config.toml
d_model = 448
activation = "swiglu"
rope_fraction = 1.0
attn_scale = 0.125
init = "uniform"
init_std_qkv = 0.0192
grad_clip = 2.0
decay_fraction = 0.468
decay_shape = "linear"
final_lr_fraction = 0.0
doc_mask = true
Each number is 128 + 24 x the weight over its row's rms, rounded and kept within 0 to 255. Layers, rows and columns count from 0. The size above them is the row's rms in percent of the matrix's.

# layer 12 attention output (transposed), 320x448, rms 0.0797, rows 58-63,122-127,186-191,250-255,314-319, columns 0-63
size [ 96  91  92  91  88  92 110 106 101 104 101  97  88  98  82 103  82  93 100 110 112 102 106 104 100 107 101 123 105 105]
[[168 102 139 145 110 102 134 146 117 150 123 135 120  96 114 169 150 118 196 119 141  93 122 131 157 122 109 158  94 165 126 168 103 128 138 129 171 125 118 146 101 132 107 120 156 115 155 151 115 108 167 114 121 106 131 110 150 119 146 117 146 133 121 121]
 [152 166 138 129 150 140  98 126 145 113 125 117 135 140 150 128 116  94 139 120  97 138 102 121  87 154  99 123 104 117 117 112 135 129 146 157  58 148 151 122  87 114 144 160  80 149 172 135 141  84 103  66 116 104 118 136 117 104 132 141 139 116 148 103]
 [151 141 118 170 178 130 109 110 129 147 131 133 116 114 130 155 119 151 129 124 144 128 138 125 113 149 135 110 158 155 148 164 119 101 114 148 137 116 131 145 138 147 100 114 104 120 181 119 145  86 108 111 140 143 136  79 133 128 139 111 112 153  97 120]
 [117 149 139 119 155 146 195 135 121 121 148  63 141 152 121 108 147 188 142 149 144 150 135 159 130 117  97 122 143  89 146 120  90 133 104  98 153 165 140 149 110  60 112 138 137  95 116  97 153 144 135 139 111 121 122  90 144 131 139 140  95  82 133 136]
 [ 79 112  87 142 110 133 108 110  69 142 158 133 117  95 143 164 113 166 143  89 111  74 128 113 132 167 145 117 156 116 144 114 116  85 125 109 167 127 125 142 124 183 140 146 124  93 123 105 167 152  88 166 155 134 118 155  86 176 144 122 137 129 135 149]
 [153  90 127 117  95  93 118  92 138 133 134 134 157 105 144 109 142 152 180 123 109 130 131 125 149 139 135 134 152 141 112 115 169 102 163 105 150 125 101 163 188 113 119 157 146 153 139 106 136  79 183 125 131 119 126 160 100 156 137 142 139 164 144 111]
 [172  82 175 201 104 123 102 147 115 110 119  80 108 120 131 141 122 109 174 117 168 110 147 105 138 104  97 179 110 163 116 140 151 148 112 128 160 147 126 132 130  98 108 130 139 148 129 135 153 127 126  91 118  88 150 125 143 127 150 115 103 108 123 129]
 [175 165 135 120 173 148 110 122 136 152 115 142 143 142 157 120 162 102 141 130 120  95  86 121 130  99 110 120 106 106 165  75 164 104 124 156 132 112 133  95 101 135 149 142 115 135 140 105 146 154 127  71 117  91 117 149 132 122  92 120 107 141 133 124]
 [146 130 140 156 158 124 128 128 145 132 174 160 117 152 112 111 142 153  76 157 145 118 137 132 105 156 101 107 143 114 125 140  94 121 148 143 136 138 120 104 161 157 122 141 100 115 154 138 116 115  91 132 121 100 136 105  83 142  92 146 134 189 102  84]
 [155 135 171 107 168 208 178 135 125 115 122  72 124 136 140 133 134 123 158 139 123 106 136 167 109 163  87 123  98 120 167  97 104 116 139 111 138 120 166 125  90  87 114 142 165 135 160 130 127 169 121 116 116 180 100 119 120 147 148 137 112  89 169  98]
 [131  57 127 150 114 116 153 106 114  98 141 130 145 120 126 152  95 132 135 112  86 136 126 114 125 133 141 151 141 148 114 132 140 109 139 126 127 145 124 100 119 172 167 144 145 132 128 121 161 136 104 132 124 133 118 154 121 173 134 113 161 158 148 133]
 [136 114 106 113 129  86  87  90 132 165 162 132 102  87 117 171 143 118 161 151 103 123  92  96 110 137 156 166 144 141 113 115 149 115 156 166 139  99 105 166 139 150  62 110 121 144 152 126  89  83 187 128 132 146 103 148 140 174 186 112 134 105 115 118]
 [138 145 113  95 118  67 160 140 130 130  99 173 119 120 130 155 125 118 153  95 143 102 121 109 130  74  99 118 122 139 140 132 160 113 123 133 151 128 126 131 121 174 119 132 121 134 145 147 142 109 109 163 143 100 122  94 156 147 112 134 106 153 137 141]
 [138 158 151 141 130 116 145 117 147  96 123 130 166 186 151 116 117 105 133 124 111 153 130 117  99 165 100 142 144 136 114 109 135 147  95 139 124 130 129 125  99 168 160 108  96 152 171 142 156  84 111 102 112 120 144 112 123 119 140 131 131 123 168 130]
 [133 166 135 129 129 104 131  88  84 124 118 126  96 123 113 148 149 151 149 142 140 134 127 133  72 162 109 116 135 165 159 161  94 135 119 106 115 145 116 138 144  85 144 116  99 127 148 156 153 118 130  91 118  91 147  66 136 101 139 105 111 129 156 117]
 [156 136 124  81 154 120 186 133 135 102  93  87 131 146  98  94 186 202 146 120 128 136 172 152 156 114 132  95 128  65 124 151 152  95 117  99 130 176 142 143 107 100 127 114 122 115  92  96 132  89 117  97 122 102 122  92 112 127 139 151 118 115 121 109]
 [ 88 131  90 145  94  98 109 120 106 119 177 143 122  77 160 166 116 104  94 106 140 134  91 112 104 210  75  97 123 110 131 100  68 100 124 155 156 137 135 150 107 137 129 153 108 124 141 109 123 120  91 133 137 159  95  99 114 127 111 110 115 131  94 126]
 [120 136  93 102 140  81 131 118 165 142 121 139 137 112 104 125 138 147 130 112  92 124 114 157 113 117 127  89 152 134 118 136 183 128 139 132 125 111  85 176 141 110  95 160 137 160 133 126 110 164 147 120 160 156 142 158 121 117 141 126 104 144 142  86]
 [161 123 148 184 126 148 119 157 104 112 122  72 129 134 135 102  95 154 157 115 138 104 131 105 141 148 146 164 120 127 123 128 138 153 136 141 164 158 124 115 121 111 124 119 139 128 132 119 134 134 155 110 166  95 158 117 141 158 149 111 140  99 102 140]
 [174 161 163 147 170 133 119 110 169 148  99 134 185 115 213 124 145 123 133 133 120  84  96 122 124 129 124 118 124 130 140  96 164  86 116 132 130 115 107  77 105 134 112 122 131 124 125 140 156 136 131  80 122 136 106 158 143 143 100 145  82 139 117  91]
 [157 119 155 160 132 148 151  82 100 180 111 139  88 115 114 116 161 151  86 112 104 117 132 115 146 136 138  99 156 148 129 123 108 161 137 133 109 104 118  98 156 143 127 138  77 112 161 130 127 132 154 122 118 109 124 114  94 112  82 151 127 186 158 130]
 [129 140 146 100 184 141 156 148 139 126 114 119 144 128 116 153 133 128 133 151 131 131 118 179  85 132  86 168 131  82 126 136 109 112 116  94 119 173  99 136 125 144 117 177 169 124 167 104 102 167 144 123 159 174 160 138 128 133 162 122  89  83 148 103]
 [118 109  99 178 113 116 132  91 103 115 119 101 159 132 152 164 129 148 127 113 101 128 147 134 141 163 136 128 113 135 131 130 127 119 115 110 138 137  96  81 140 194 134 162 156 103 134 112 148 148  95 178 135 132 104 172 111 135  81 124 164 123 124 111]
 [129 150  82  95 147  87 118 110 123 146 137 132  97 122  78 143 137 118 187 135  93 118 124 113 158 169 166 124 146 129 125 116 169 142 168 136 136 103  91 181 133 139  96 107 104 138 132  99  90  86 174  94 153 129 128 117 119 134 154  77 126 130 156 118]
 [127  93 150 189 127 119 117 128 159 124 138  78 135 127 129  99 125 147 166 111 135 158 118 154 132 135 101 171  82 140  99 127 106 152 150 142 142 142 133 121 108 126 133  72 161 120 138 110 109 114 161 108 144 110 150 109 133 136 149 118 166 106  79 148]
 [185 127  93 139 196 138 105 116 134 158  99 129 112  63 157 131 145 150 137 143 100 115 119 126 160 113 155 109 151 146 101  97 149 104 124 136 148 118  73 109 146 115 136 118 131 150 118 127 168 145 145 131  89 133  80 159 140 135 104 159  99 135 114  92]
 [161 166 168 135 137 134 109 130 106 199 144 136 102 153 125  73 182 170 103 141 150 116 124  95 143 162  89 125 121 140 135 132 113 134 159 140 115 121 118  92 160 145 141 127 114 107 132 119 100  73 159 175 120  80 120 157  75 145  81 125 138 155 153 145]
 [143 142 155 102 147 148 145 108 136 119  96 129 144 149 107 102 141  89 135 148 122 135 106 148 114 133 118 115 140  99 161 104 108 139 121 105 120 118 124 143 161 108  93 153 182 152 138 131 115 166 120 154 161 137 115 115 125 161 165 152 138 156 115  65]
 [121 111 110 175 110 144 120 110 115 117  96 123 172 127 137 113 139 109 155 116 134 152 166 168  95 178 135 176 118 115 111 139 123  99 119  89 109 117  96  94 135 218 154 122 147 111 119  95 128 140 120 132 150 114 115 121 105 150 137 130 187 148 129 141]
 [167 141 136 154 135 114 139 128 122 143 161 112 116 126 123 137  93 107 181 164 101  81 149 105 160 172 160 145 129 102 150 117 109 113 135 151 121  95 117 166 154 146 135 111  63 110 137  95 138 112 162 102 101 117 132  97 120 154 138  92 136 156  92 126]]
# layer 12 attention value, 64x448, rms 0.044, rows 59-63, columns 0-63
size [ 98  99 105  97  98]
[[134 164 115 147 143 182 112 127  89 150 143 156 140 109 154 127 103 109 143 136 143 105 103 115 127 142 142 148 165 108 137  85 160 101 105 118 106 103 109 122  85 156 164 126 141 143 135 119 146 119 121 102 134 128 133 129 125  99 133 111 155 132 121 108]
 [155 165 116 144  94 114 168 142 155 102 163  92 104 152  82 138 103 109 156 166 155  95 169 137 109 144 145 129 125  94 137 109 144 117 168 128  77 117 146 124 105 121  97 124 115 134 140 159  94 158  90 116 140 129 152 128 131 147 158  98 101 143 102 100]
 [132 121 111 122 100  90 105 152 126 147  83 179 133 135  75 113 105 124 130 115 121 108 110 112 121 126 141 105 110 158  87 109  93 135 135 118 116 129 124 111 137  81 127 148 149 120 143 135 171 163 162 114 121 102  97 114 105 119 174 113 107 122 156 111]
 [126 152 149  99  77 106 162 126 164 136 124 118 120 132  59 112 156 114 106 154 128 115 118 133 119 122 150 131 144 153 125 154 143 147 156 117 103 163 115 127 108 147 122 108 141 171 112 138 120  93 117 157 116 108 120 125 135 114  99 157 100 105 137 139]
 [146 117 128 134  98 118 111 145 136 126  56 123 147 158 175 138 120 118 143 139 139 133  99 123 137 143 136 158 119 142 107 140 109 112 151 132 126 111 166 139 115 129 104 116 158 112 141 154 124 169 130 140 144 115 114 150 143  86 143 168  84 104  98 124]]
# layer 12 MLP gate, 1024x448, rms 0.0559, rows 0-23, columns 0-63
size [103 106 104 115  94 100 101 104 106 102  97  99  86 104 106  94 100  97 100 104  97 103 103 104]
[[154 136  94 125  94 146 126 161  68 120 134 137 151 106 132 125 118 123 133 139  96 153 150 128 150 143  98 124 102 109 117 143  68 141 152 148 125 113 172  80 169 137 158 101 120 133 139 157  95  96 129 116 160 111 132 144 174  90 132 122 157 113 134 101]
 [128 141 114 112 124 162 135 123 132  95 128 147 129 120 116 103 108 151 106 134 128 153 163 100 155 191 123 105 111 107 140 117 114 138 158 150  99 115 158 102 154 106 156 145 132 162  80 133 166 137  99 139 159 142 122  89 122 145  93 122 160 161 140 132]
 [148 130 144 122 111 121 126 136 113 106 177 149 115  80 109 140 104 148  91  93 139  96  99  95 145 141 146 138 125 169 135 143 137 120 102 127 147 120 104 130 111  85  81 160 110 150 121 125 135 131 131 116 176 105 141 132 105  70  54 117 115 131 145 137]
 [149 107 136 107 139 129 115 139 139 130 142 161 124 116 134 112 114  81 148 131 154 105 126 106 179 145 138 164 109 120 153 145  97 135 122 112 141 129 167 150 134 126 165 132 106 180 160 151 184 130  83  90 129 131 100 152 119 104 134 126 181 109  99  79]
 [136 128 110 130 134 148 170 100 113 133 153  95 104 126 117 140 111 121  57 167 156  99  94 116 118 150 105  87  76 109 124 133 131 122 131 116 149 102 145 102 111 128 155 130 134 170 135 119 133 131 139 143  88  93 108 149 111 155  92 107 135 129 146 129]
 [134 119  89 109 104 132 114 138 146 166 135 151 104 122 162 120 140  93 100 122 128 127 128  98 108 145  81  89 147 107 110 116 152  91 112 162 135 136 133 133 131 140 166 122 112 134 105 109 112 147 122  97 108  92 116 142 131 109 144  94  62 109 104 120]
 [134 155 111 102 118 121 142 175 146 111 129 166 146 159 129  97 115 140 136 107 144 127 135 106 114 138  92 128 111 147  95 114 102 155 132 128 209 117 147 131 125 123 133 112 139 132 115 124 116 132 135 102 124 124 140 128 167  87 146 131 125 116 151 155]
 [122  91 148 161  85 117 109 131 115 130 163 103 102 122 131 137  89 114  78  95  98 100 113 125 131  95  89 123 152 118 132 131 172 108 129  81 134 126 135 146 141 138 134  78 144 129 135  91 166 126 144 137 130 130 102 117 137 129 132  70 147 140 132 148]
 [ 96 113 130  99 149 115 165 153 115 116 154 109 168 121  82 146 125 146 136 107 140 142 147 118 103 132 125  98 167  97  89  82  86 141  88 102 109 161 203 143 150  99 135 127 135 129 101  60 167 141 101 153  97 144 122 117 140  91  78 124 133 104 177 146]
 [ 87 113 110 147  81 145 154 154 163 147 112 147 137 131  88 131 110 113 179 118 132 156 168  64  95 124  96 147 128 108  78 109  86 111 137 138 145 111 107 136 166 141 133 144 168 132 143 146 138 143 177 136 123 130 113 117 196 154 141 116 148 143 124 120]
 [157 154 159 134 106 117 164 103 119 133 132 145 124 128 142 142 148 150 153 114 178 116 130 116 151 160 123 122 119 120 159 112 123 150 117 114 194 152 151 137 132 119 131  93  95 152 126 171 145 139  93 144  92 122 113 154 111 129 127 149  76 127 146 129]
 [100  75 125 130 103 112 129 124  97 109 123 115 136 159  98 140  82  94 150 142 131 136  97  90 149 153 144 125  96 149 127  91  87 106 115 141 111 175 110 164 138 112 152 139 133 143 131 130 140 109 133 131 132 120 133 133 186  98 123 160  87 129 148 143]
 [ 76  97 118 107 142  99 143 130 161 121 145 136 124 132 118 133 106 131 140 146 124 140 159 102 164 121 116 142 120 147 147 139 119 147 149 129 137 146  96 120 152 144 175 122 111  92 128 121 153 113 115 125 114 147 131 126 100 135 100 157  71 132  82 167]
 [135 107 114 146 156 157 120 131 131 170  95 125 198 113 111 142 102 128 146 106 130 113 136 126 120 125 131 145 136 137 166 140 121 153 136 138 172 130 122  87 131 140 126 130 134 154 166 120 115 131 132 162  95 154 131 148 108 128  97 193 149 112 164 123]
 [133 135 139 135 176 100 182 160 123 115 145 139 129 149 144 137 131 104 113 169 145 126 127  98 161 161 116 136 139 158 154  85 115 135 111 131 125  90 115 131 187  81 152 171 169 190 183 112 154 174 147 150 114 152 113 139 117 150 133 107 142 139 107 110]
 [117 134 123  96 157  96 115 119 150 127 129 147 137 171 130 124 129 134 154 131 149 129 136 133 126  91 134 123 109 150 127 130 129 125 138 111  92 143  99 158 145 161 116 107 115  96  96 123 112 118 114 124 130 111 102  89 134 147 134 150 106 159 110 143]
 [136 110 164 154 111 124 106 144 146 153 124 141 163 135  73 103 130 137 125 109 159 172 151 138 122 134  73 137 122  97  93 124  88 122 109 115 136 118 108  53 126 131 149 140 172 140 142 145 150 114 133 104 124 100 111 151 142 119 138 126 129 118 118  84]
 [146 115 145 152 159 140 151 104  90 156 165 103 163 173 127 109 105  83 117  87 136 144 155 135 159 144 132 153 122 109 136 152  95 147 177 124 111 142  83 118 102 126 146 116 164 143 122 116 168 152 114 138 134 116 139 135 115 146 131 143 155 166  88 192]
 [114 115 106 134 163 104 106 116 165  99 150 141 139 116 101 117 130 119 113 118 189 131 117 121 104 140 161 135 132 137 149 157 107  98 125 139 130 117 115 132 135 120 156 114 118 170 178 137 157 139 116 135 149 145 124 104 152 158 120 123 156 110 126 178]
 [125  85 110 137 125 131 150 140 140 124 110 140 128 114 114 154 115 104 134 115 111 137 154 115  56 176  88  95 154 115 137  98 120 165 116 131 111 124 155  83 135 116 154 121 138 155 167 112 102 111  79  93 107 144 104 143  97 131  77 190 137 130 131  73]
 [107 145 163 124 118 133 135 122 161 153  99  94 167 129 116 118 150 102 173 152 157 108 180 110 104 103 121 135 145 141  92 113 131 135 135  93 154 115 176 124 127 163 145 119 102 124 108  94 158 175  84  99 160 142 136 111 162 124 165 150  97 136 120 110]
 [131 118 104 144 133 162  99 148 141 115 142  82 141 133 119 147 116 108 169 119 107 154 126 146  84 148 109 108 147 133 117  97 138 155 123 143 133  95 132  97 156  96 150 102  90 133 164 178 136 157 103 118 120  99 138 125 158 133 121 114 106 172  95 104]
 [122 124 116 116 132 110 136 140 119 154 152 123 151 147  99 134 121 152 147 137  94 125 109  92 112 155 106 144 125 128 148 105 166 145 148 120 132 127 129 103 116 117 132 152 127 133 109 126 153 159 127 181 120 127 124 134 103 141 138 128 150 167  97 146]
 [137  96 131 114  67 134 171 133 189 141 138 127 195  91 124 156 135 147 148  92 114 158 138 122 106 118 111  97 151 125 114  51  90 102 125  88 123 121 150 119 112  95  95 104 142 128 119 120 105 110  76  93 133 160 104 151 122 106 131 114 118 131 146  89]]
# layer 12 MLP up, 1024x448, rms 0.0622, rows 0-22, columns 0-63
size [102 104 102 119  90  98  98  99 100 105  95 100  91 110 101  92 106  90 101 102 106 100 112]
[[158 141 135 105  96 134 104 142 136 110 143 132 104 124  86  87 118 123 150 113 108 162 113 129  97 154 139 122 143 131 132 156  83  79 126 127 161 103 109 134 107 138 143 108 136 154 121 144 118 144 145 112 123 126 115  83 124  70 131 164 164 145 129  87]
 [113 192 129 103 145 120 131  83 126 129  98  91 157 152 134 154 134 124  91 142 135  53  93 140 137 100  94 123 152 156 174 140 154 150 141 123 126 131 132 122 131 159  97  98 191 106 132 110 146  92 110 133 138 151 163  86 111 144 109 128 133 142 143 173]
 [109 143 138 136 128 117  91 153 115 122 111 160 142 124 126  95 157 155 149 134 158  96 152 149 121 101 114  93 144 128 120  77 143 122 145 152 104 193 155 147 168 121 103 114 118  58 109 147 127 130 148 165 130 121 172 107 145 134  97 156 129 101 149  92]
 [157 126 121  87 118 144 134 163 141 119 159 132 132  94 135 134  96 110 124 159 132 137 104 145 130 106 128 139  85  80  95 130 124 131 143 123 139 115 105 151 114 140 140 192 144 155 154 188 165 179 131 124 133 111 128 158 126 120 131 105 170 185 126 109]
 [156 142 129 131 161 116 119  94 151 135 149 143 125 110 124  96 158 136 113 154  77 109 125 130  98 123 107  86 135 113 172 101  96 113 154 152 107 124 126 140 123 119 171 147 110 107 103 134  74 125 111 125 173 120 118 164 124 124 137 137 119 112 131 103]
 [163 115 113 103 134  81 151 137 153 156 128 145 111 121 152 132 140 164 128 120 112 144 129 179 130 124 137 112 139  92 132 144 106 149 101 110 101 143 132 147 162 140 147 171 145  89 112 167 137 130 140 129 135 112 157 122 138 141  59 116 130 126 107 109]
 [132 114 141 115 120 144 150 136 139 124 147 156 137 108 126  94 120 126 112 113 132 119 110 153 134 105 124 116 137  86 104 135 134 126 128 149 187  89 126 103 159 110 125 135 139 131  97 110 127 111 149 166 144 101 104 139 130 152 106 160 133 151 129 100]
 [ 82 157 112 124  76 122 144 138 135 109 158 137 155 120 123 137 148 152 154 144 135 163 158 141 115 133 166 106 184  76 139 107 129 164 113 152 131  93 150 145 112 110 162 131  87  68 119 136  82 124 147 114 135 105 125 118 113 139 154 128  81  73 146 147]
 [117 123 102 189 151 121 113 140 138  78 146 118 109 161 138 162 128 126 109 110 159 132 144 143 115 138 180 112 144 105 125 116 153 119 142 130 137  96 103 137 116 109 140 126 118 122 106 143 119 157 103 102 148 118 147  75 123 158 124 113 134 115 156  95]
 [140 117 161 118 149 126 136 119 160 118 174 140 141 154 127 154 139 125 181 104  76 208 104 113 142 140 151 153  98 143 117 111 153 125 127 123 134 171 168 116  88 137 140 176 115 123  78 101 137 141  57 108 116 117 131 111  94  97 143  91 128 162 151 116]
 [111 137 134 153 123  68 145 123 111 138 127 104 143  93 134 154 108 119  91  89 157 135 123 116  85 130 110 144 157  95  98 170 200  87  93 130 108 109 126 106 120 116 113  79 168 125  98 114 144 132 128 152 141 125 148  95 167 118 113  80 162 155 140 143]
 [115 171 111 127 119 125 123 137 105 113 138 147 135 112 159 143 116 121 138  98 153 140 152 132 135  97  83 136 137  90 109 179 141 113 142 103 173 133 127 131  70 127 164 128 127 114  98 120 136 143  76  98 125 110 144 149 144 132 153 116 106 110 139 115]
 [131 144 121 150 117 121 170 114 122 136 117 125 140 122 134 129 129 143 134 169 172 170 142 153 114 143 110 122 162 136 117 114 136 155 149 145 126 101 129 127 166 131 100 164 139 166 143 159 131 157 124 132 166 118 174 103 111 157 128 123 152  86 117 144]
 [128 203 128 146 161 105 135  83  70 128 132 105 148 108  77 153 138 141 119 132 120 130 169 136 111 117 140 141 131 125 129 104 126 116 139 121 125 127 153  71 145 141 105  97  77 157 150 183 123 134 141 126 116 136 145 166 126  96  99 166 158 101 144 134]
 [138 108  88 140 136 137 129 117 137 114 153 161 109 109 121 118 129 165 123 105 132 139 159 127 129 123 111 120 127 169 129 157 142 153 186 139  88 117 132 102 142 121  83 108 143 140 129 126 101 123 113 106 154 101 106 135  99 113 147 169 136 123  99 137]
 [165  85 136 142 108 131 101 120 130 131 116 104 141 150 149 144 106 187 136 108 123 114 169 187 147 128 139 127 138 137 150 107 141 154  54 126 124  89 182 164 112 148 145 113 137 132 134 139  85 134 104 148  95 169 161 116 140 143 125 110 111 122 176 153]
 [ 88  99 139 147 101  82 144  87 149 120 151 150  90 111 133 140 112  89 111 126 126 159 166 141 153 167 121 124 119 116 151 117 162  78 114 125 174 128 119 120 118  88 157 169 110 156 137 117 104 130 181 113 119 138 115 157 139 101 122 118 145 129 132 113]
 [ 98 141 149 148 102 139 117 138 108 122 102 118 123 148 130 160 115 147 137 123 112 122  90 124  96 101  84 108 128 135 104 110 106  79 163 104 134  96 110  84  95 133  90 122  93 122 139 150 146 104 118  67 118 127 153 128 119 147 125  68 131 129 120 159]
 [123 126 128 130 150 107 156 117 132 117  50 119 116  98  93 109 115 134 116 157 150 146 134 113 146 132 187 129 148  84 138 163 121 121 128 123 113 119 125 153 132 141 164 147 120 120 125 119 113 123 127 149 149 106 171 114 118 190 115 108 137  88 143 139]
 [129 162  78 121 157 135 147  87 112 119 160 162 107 124 109  99 127 155 165 160 126 111 142 113 128 129 151 120  98 159 154 120 108 122 136 190 127 131  80  94 133 149 149 144 106 111  89 156  99 109 130 136 190 162 133 165 105 157 118 148 114 120 123 138]
 [123 116 168 104 146 126 119 118 155 120 138  97 131 110 130 102 123 140 160 141 156 136 134 125  86 120 122 170 155 125 129 103  77 102 130 142 126 112 164 144 129 142 133  96  99 155  96 122 137 114 111 113 147  69 136 112 171 130  96 125  91 101 154 148]
 [161 125 110 161 106 165 130 116 120 100 139 150 138 152 135 117  91 110 154 124 144 154 122 125  96 140 176 179  94 129 140 153 119 111 150 125 118 169 156 104 143  99 138 105 104 113 147  92 107 175 103 133 123 112  84 125 151 104 147 143 143 144 124 134]
 [109 123 150  74 100 174 140 169 135 187 100  97 138  88 121 134 125 147 142  98  91 162 139  86  95 164  77 137 126 141 120  51 164 105 126 127 158 121 104 144 119 138 104 136 133  85  91 116 158 135 152 126 109  76 147 133 105  98 124  94 140 153  98 129]]
# layer 12 MLP down (transposed), 1024x448, rms 0.0599, rows 0-22, columns 0-63
size [103 106 102 109  93 100  99 101 103 104  97  98  92 105 104  93 100  93 103 101  99 102 106]
[[128 115 145 116 146 146  72 132 105 120  79 139 120  93 110 126 143  88 130 159 113 141 121 182 184 150 126 107 154 148 149  82 126 149 113 159 153 116 117 114 119 115 124 161 148 114 137 129 160 151 151 167 124 113 169 161 128 114 154 138 130  98 145 149]
 [159 115 111 160 106  93 157 125 105  70 159  86 125 112 118 131 136 163 158 131 121  96 143 111  87  95 145 133 144 108 155 157 148 136 137 141 125 104  91  99 156 142 140  85  96 114 157 119 150 140 152 116 139 116 147 101 146 108 162 122 159 106 147  88]
 [109 110 161 127 172 118 134 132 141 138 163 102  94  74 135 124 146  95 136 152 140 127 108 123 164 139 152 101  95  57 128 128 142 108 103  99 107 119 163  87 125 119 118 108 176 113 143  80 158  86 124 105 120  98 109 148 110 127 118 146 132 145 118 136]
 [ 98 180 121 105 135  73 131 145 128 169 118 137 117 117 186 136 104 121 153 142 170 139 127 129 170 129 193 130 122 148 107 137 121 105 145 126 139 130 131 166 144 132 146 119 156 158 132 172 132 126 143 108 111 113 110 138 117  94 127 131 155  86 112  97]
 [130 162 122 152 106 111  81 147 132  93 144 137  91 129 107 120 133  97 127 104 117  75 144  93 138 141 128 129 140 120 119 144 157  98  99 131 150 162 140  88 114  57 104 161 128 148 166 101 190 104 127 138  83 110 108 119  91 143 133 138  97 138 143 141]
 [148 148 109 122 151 148 118 129 131 165 153 118 138 120 167 110 147 129 156 131 128 141 121 125 136 150 111 171 120 107 149  98 151 148  84 108 168  98 132 141 139 113 101 130 118 126 137 134 159 130 109  98 112 171 117 147 135 112 121  81 110 141 125 140]
 [106 156 141 147 149 138 127  93 103 113 157 143 185 107 183 149 133 131 132 122 176 140 148 128 117 131 128 115 141 148 109 131 121 163 132 125 127 142 134 106 123 155 148  74 140 121 139 145 146 117 173 119 119 110 106 104 117  95 149 139 144  98  89  95]
 [129  83 108 155 178  95  90 148 137 126 117  89 148 126 134  96  92 108 130 132 127 118 123 106 164 120 167 134 177 140 145 110 133 134  97 155 128 160 131  90 135  92 149 119 131 155 137 164 133 138 127 154 134 151 120 137 141 187 139  78 101 118  77 145]
 [125 157 102 143 157 156 127 167 144 123 142 158 174 134 112 120 143 158 124 122 124 134 135 121 150 107  80 147 148 118 129 147 101 104 119 125 118 121 138 114 130 111 126 135 149  91  96 134 144 136 103 148 111 106 117 136 146 101 130 144 158 107 118 143]
 [139  96 142  99 147  95 129 131 131 145 120 144 136  88 114 128 112 119 117 110 139 115  96 145 140 131 179 139 142  89 122 120 152  61 128 122 118 125 117 137 142 113  68 178 147 147 116  78 107 112 148 111 153 130 142 161 174 104  99 143 164 105 125 142]
 [187 118 160  92 134 131 138 135 138 154 144 100 175 156 145 100 104 131 148  99 106  78  90 104 106 153 178 140 129 167 121 131 117 132 148 136 141 124 107 112 136  88 121 170 147 125 149 148 132 100 122 138 137 110 145 154 158 108 140 112 112 145 138 135]
 [100 164 153 113 154 114 130 109 155 146 133 137 137 128 111 136 137 129 124 126 131 155 153 151 173 158 113 139 119  90 155 155 149 131 150  83  85 132 127 125 133 147 192 139 124  95 179 157 136 112 132 106 144  98 131 136 185  81 111 142 131 112 133 134]
 [125 105 172 123 103 157 198  92 142 179 157  93 104  98 120 109 135 165 152 137 157 150 139  87 159 169 114 125 139  93  78 120  99 137 129 129 134 133 121  94  86 176 112 139 143 134 127 164 135 119 136 135 130 122 120 116  78 131 128  93 120  95 117 141]
 [130 120 119 130 140 150 119 147 145 110 138 119 142 127 139 174 103 124 136 170 154 106 161 199 124 140 155 149 164 125 171 113 124 135 143 153 123 165 167 157 155 120 123 134  90 138 143 135 122 115 187 164  98 118 131 133  95 158 165 146 120 156 122 104]
 [113 143 128 136 137 111 112 138 113 156 143 164 118 148 151 159  82 106 108 127 138 125 116 130 125 140 106 136 152 102 164 112 126 132 139 113 124 139 160 119  98 123  99 120 151 139 125 125  97 141 104 117 101 152 101 138 116 160 121 141 109 108  91 100]
 [157 103 131 141 113 116 116 118 172 163 139 134 147 128 160 105 136 151 151  92 110 134 114 205 111 130 134 132 131 138 155 128 108 147  68 148 169  99 183 155 107  95 150  91 146 146 152 110  75 136 102 135 119 163 138 109 126 196 141 111 114 119 151 157]
 [137 154 105  88 130 140 108 124 123 143 107 166  84 117 135 105 117 153 141 172 139 132 126 107 124 140 103  77 114 151 126 116 123 113 159 144 145 113  94 171 123 121 128 160 109 131 131 147 139 150 118  90 107 150 188 135 148 141 105 109 123  89 145 104]
 [126 166 148 147  82  94 136 191 110 171 133 151 146 125 137 162 163 129  91 150 106 118 147 140 131  93 151 132 150 116 162 130 171 113 114 101 133 163 132 148 147 152 150  81 122 146 147 109 133 143 107 132 150 142 151 149  83 117 139 142 129 123 142 110]
 [ 89 124 129 128 133  89 148 153 125 100 131 105 139  81 101 147 147 157 128 117 126 183 118 128 117 127 144 130 125 158 138 101 112 119 136 115 134  92 107 149 127  66 129 119 101 133 104 111 117 122 132 133 121  99 135 138  94 162 112 122 130 163  82 101]
 [152 109 145 123 129 140  99 137 133 146 165 146 101 176 146  95 148 159 145 153 154  88 143 136 140 136 116 110 147 106 142 106 139 134  91 137 131 102 128 124 121 159 133 162 149 136 163 163 104 126 105 109 174 132 146 148 131 105 137 110 133 125 101 149]
 [165 127 150  94 102 101 160 117 163 123 119 133  92 130 160 140 146 101 106 101 125 131  87 161 129 132 124 127 163 104 169 183 120 148 121 162 147 102 134 136 125 131 144 150  89 153 156 200 154 105 143 106 153 131 112 135 140 147 134 124 137 161 153 128]
 [ 59 147 110 102 131 137  98 117  79 151 148 149 118 118 130 142 117  52 119 131 156 157  78 134 135 125 122 150 136 128 148 132  92 104 133 131  90 131 165 141 118  59 138 153 108 172 105 142 122 149 146 160 123 118 148 173  98 149 129  93  92 100 113 109]
 [144 130 156  89 168 161 130 126 122 112  93  97 143 155 131  97 123 185 127 198 105 186 151 121 142 106 121  75 114 117 121 130  83 110 143 131  95 133 135 162 136 178  88  99 137  89 132 114 129 136 130 108 176 120 107 144 114  60  98 122  82 114 115 120]]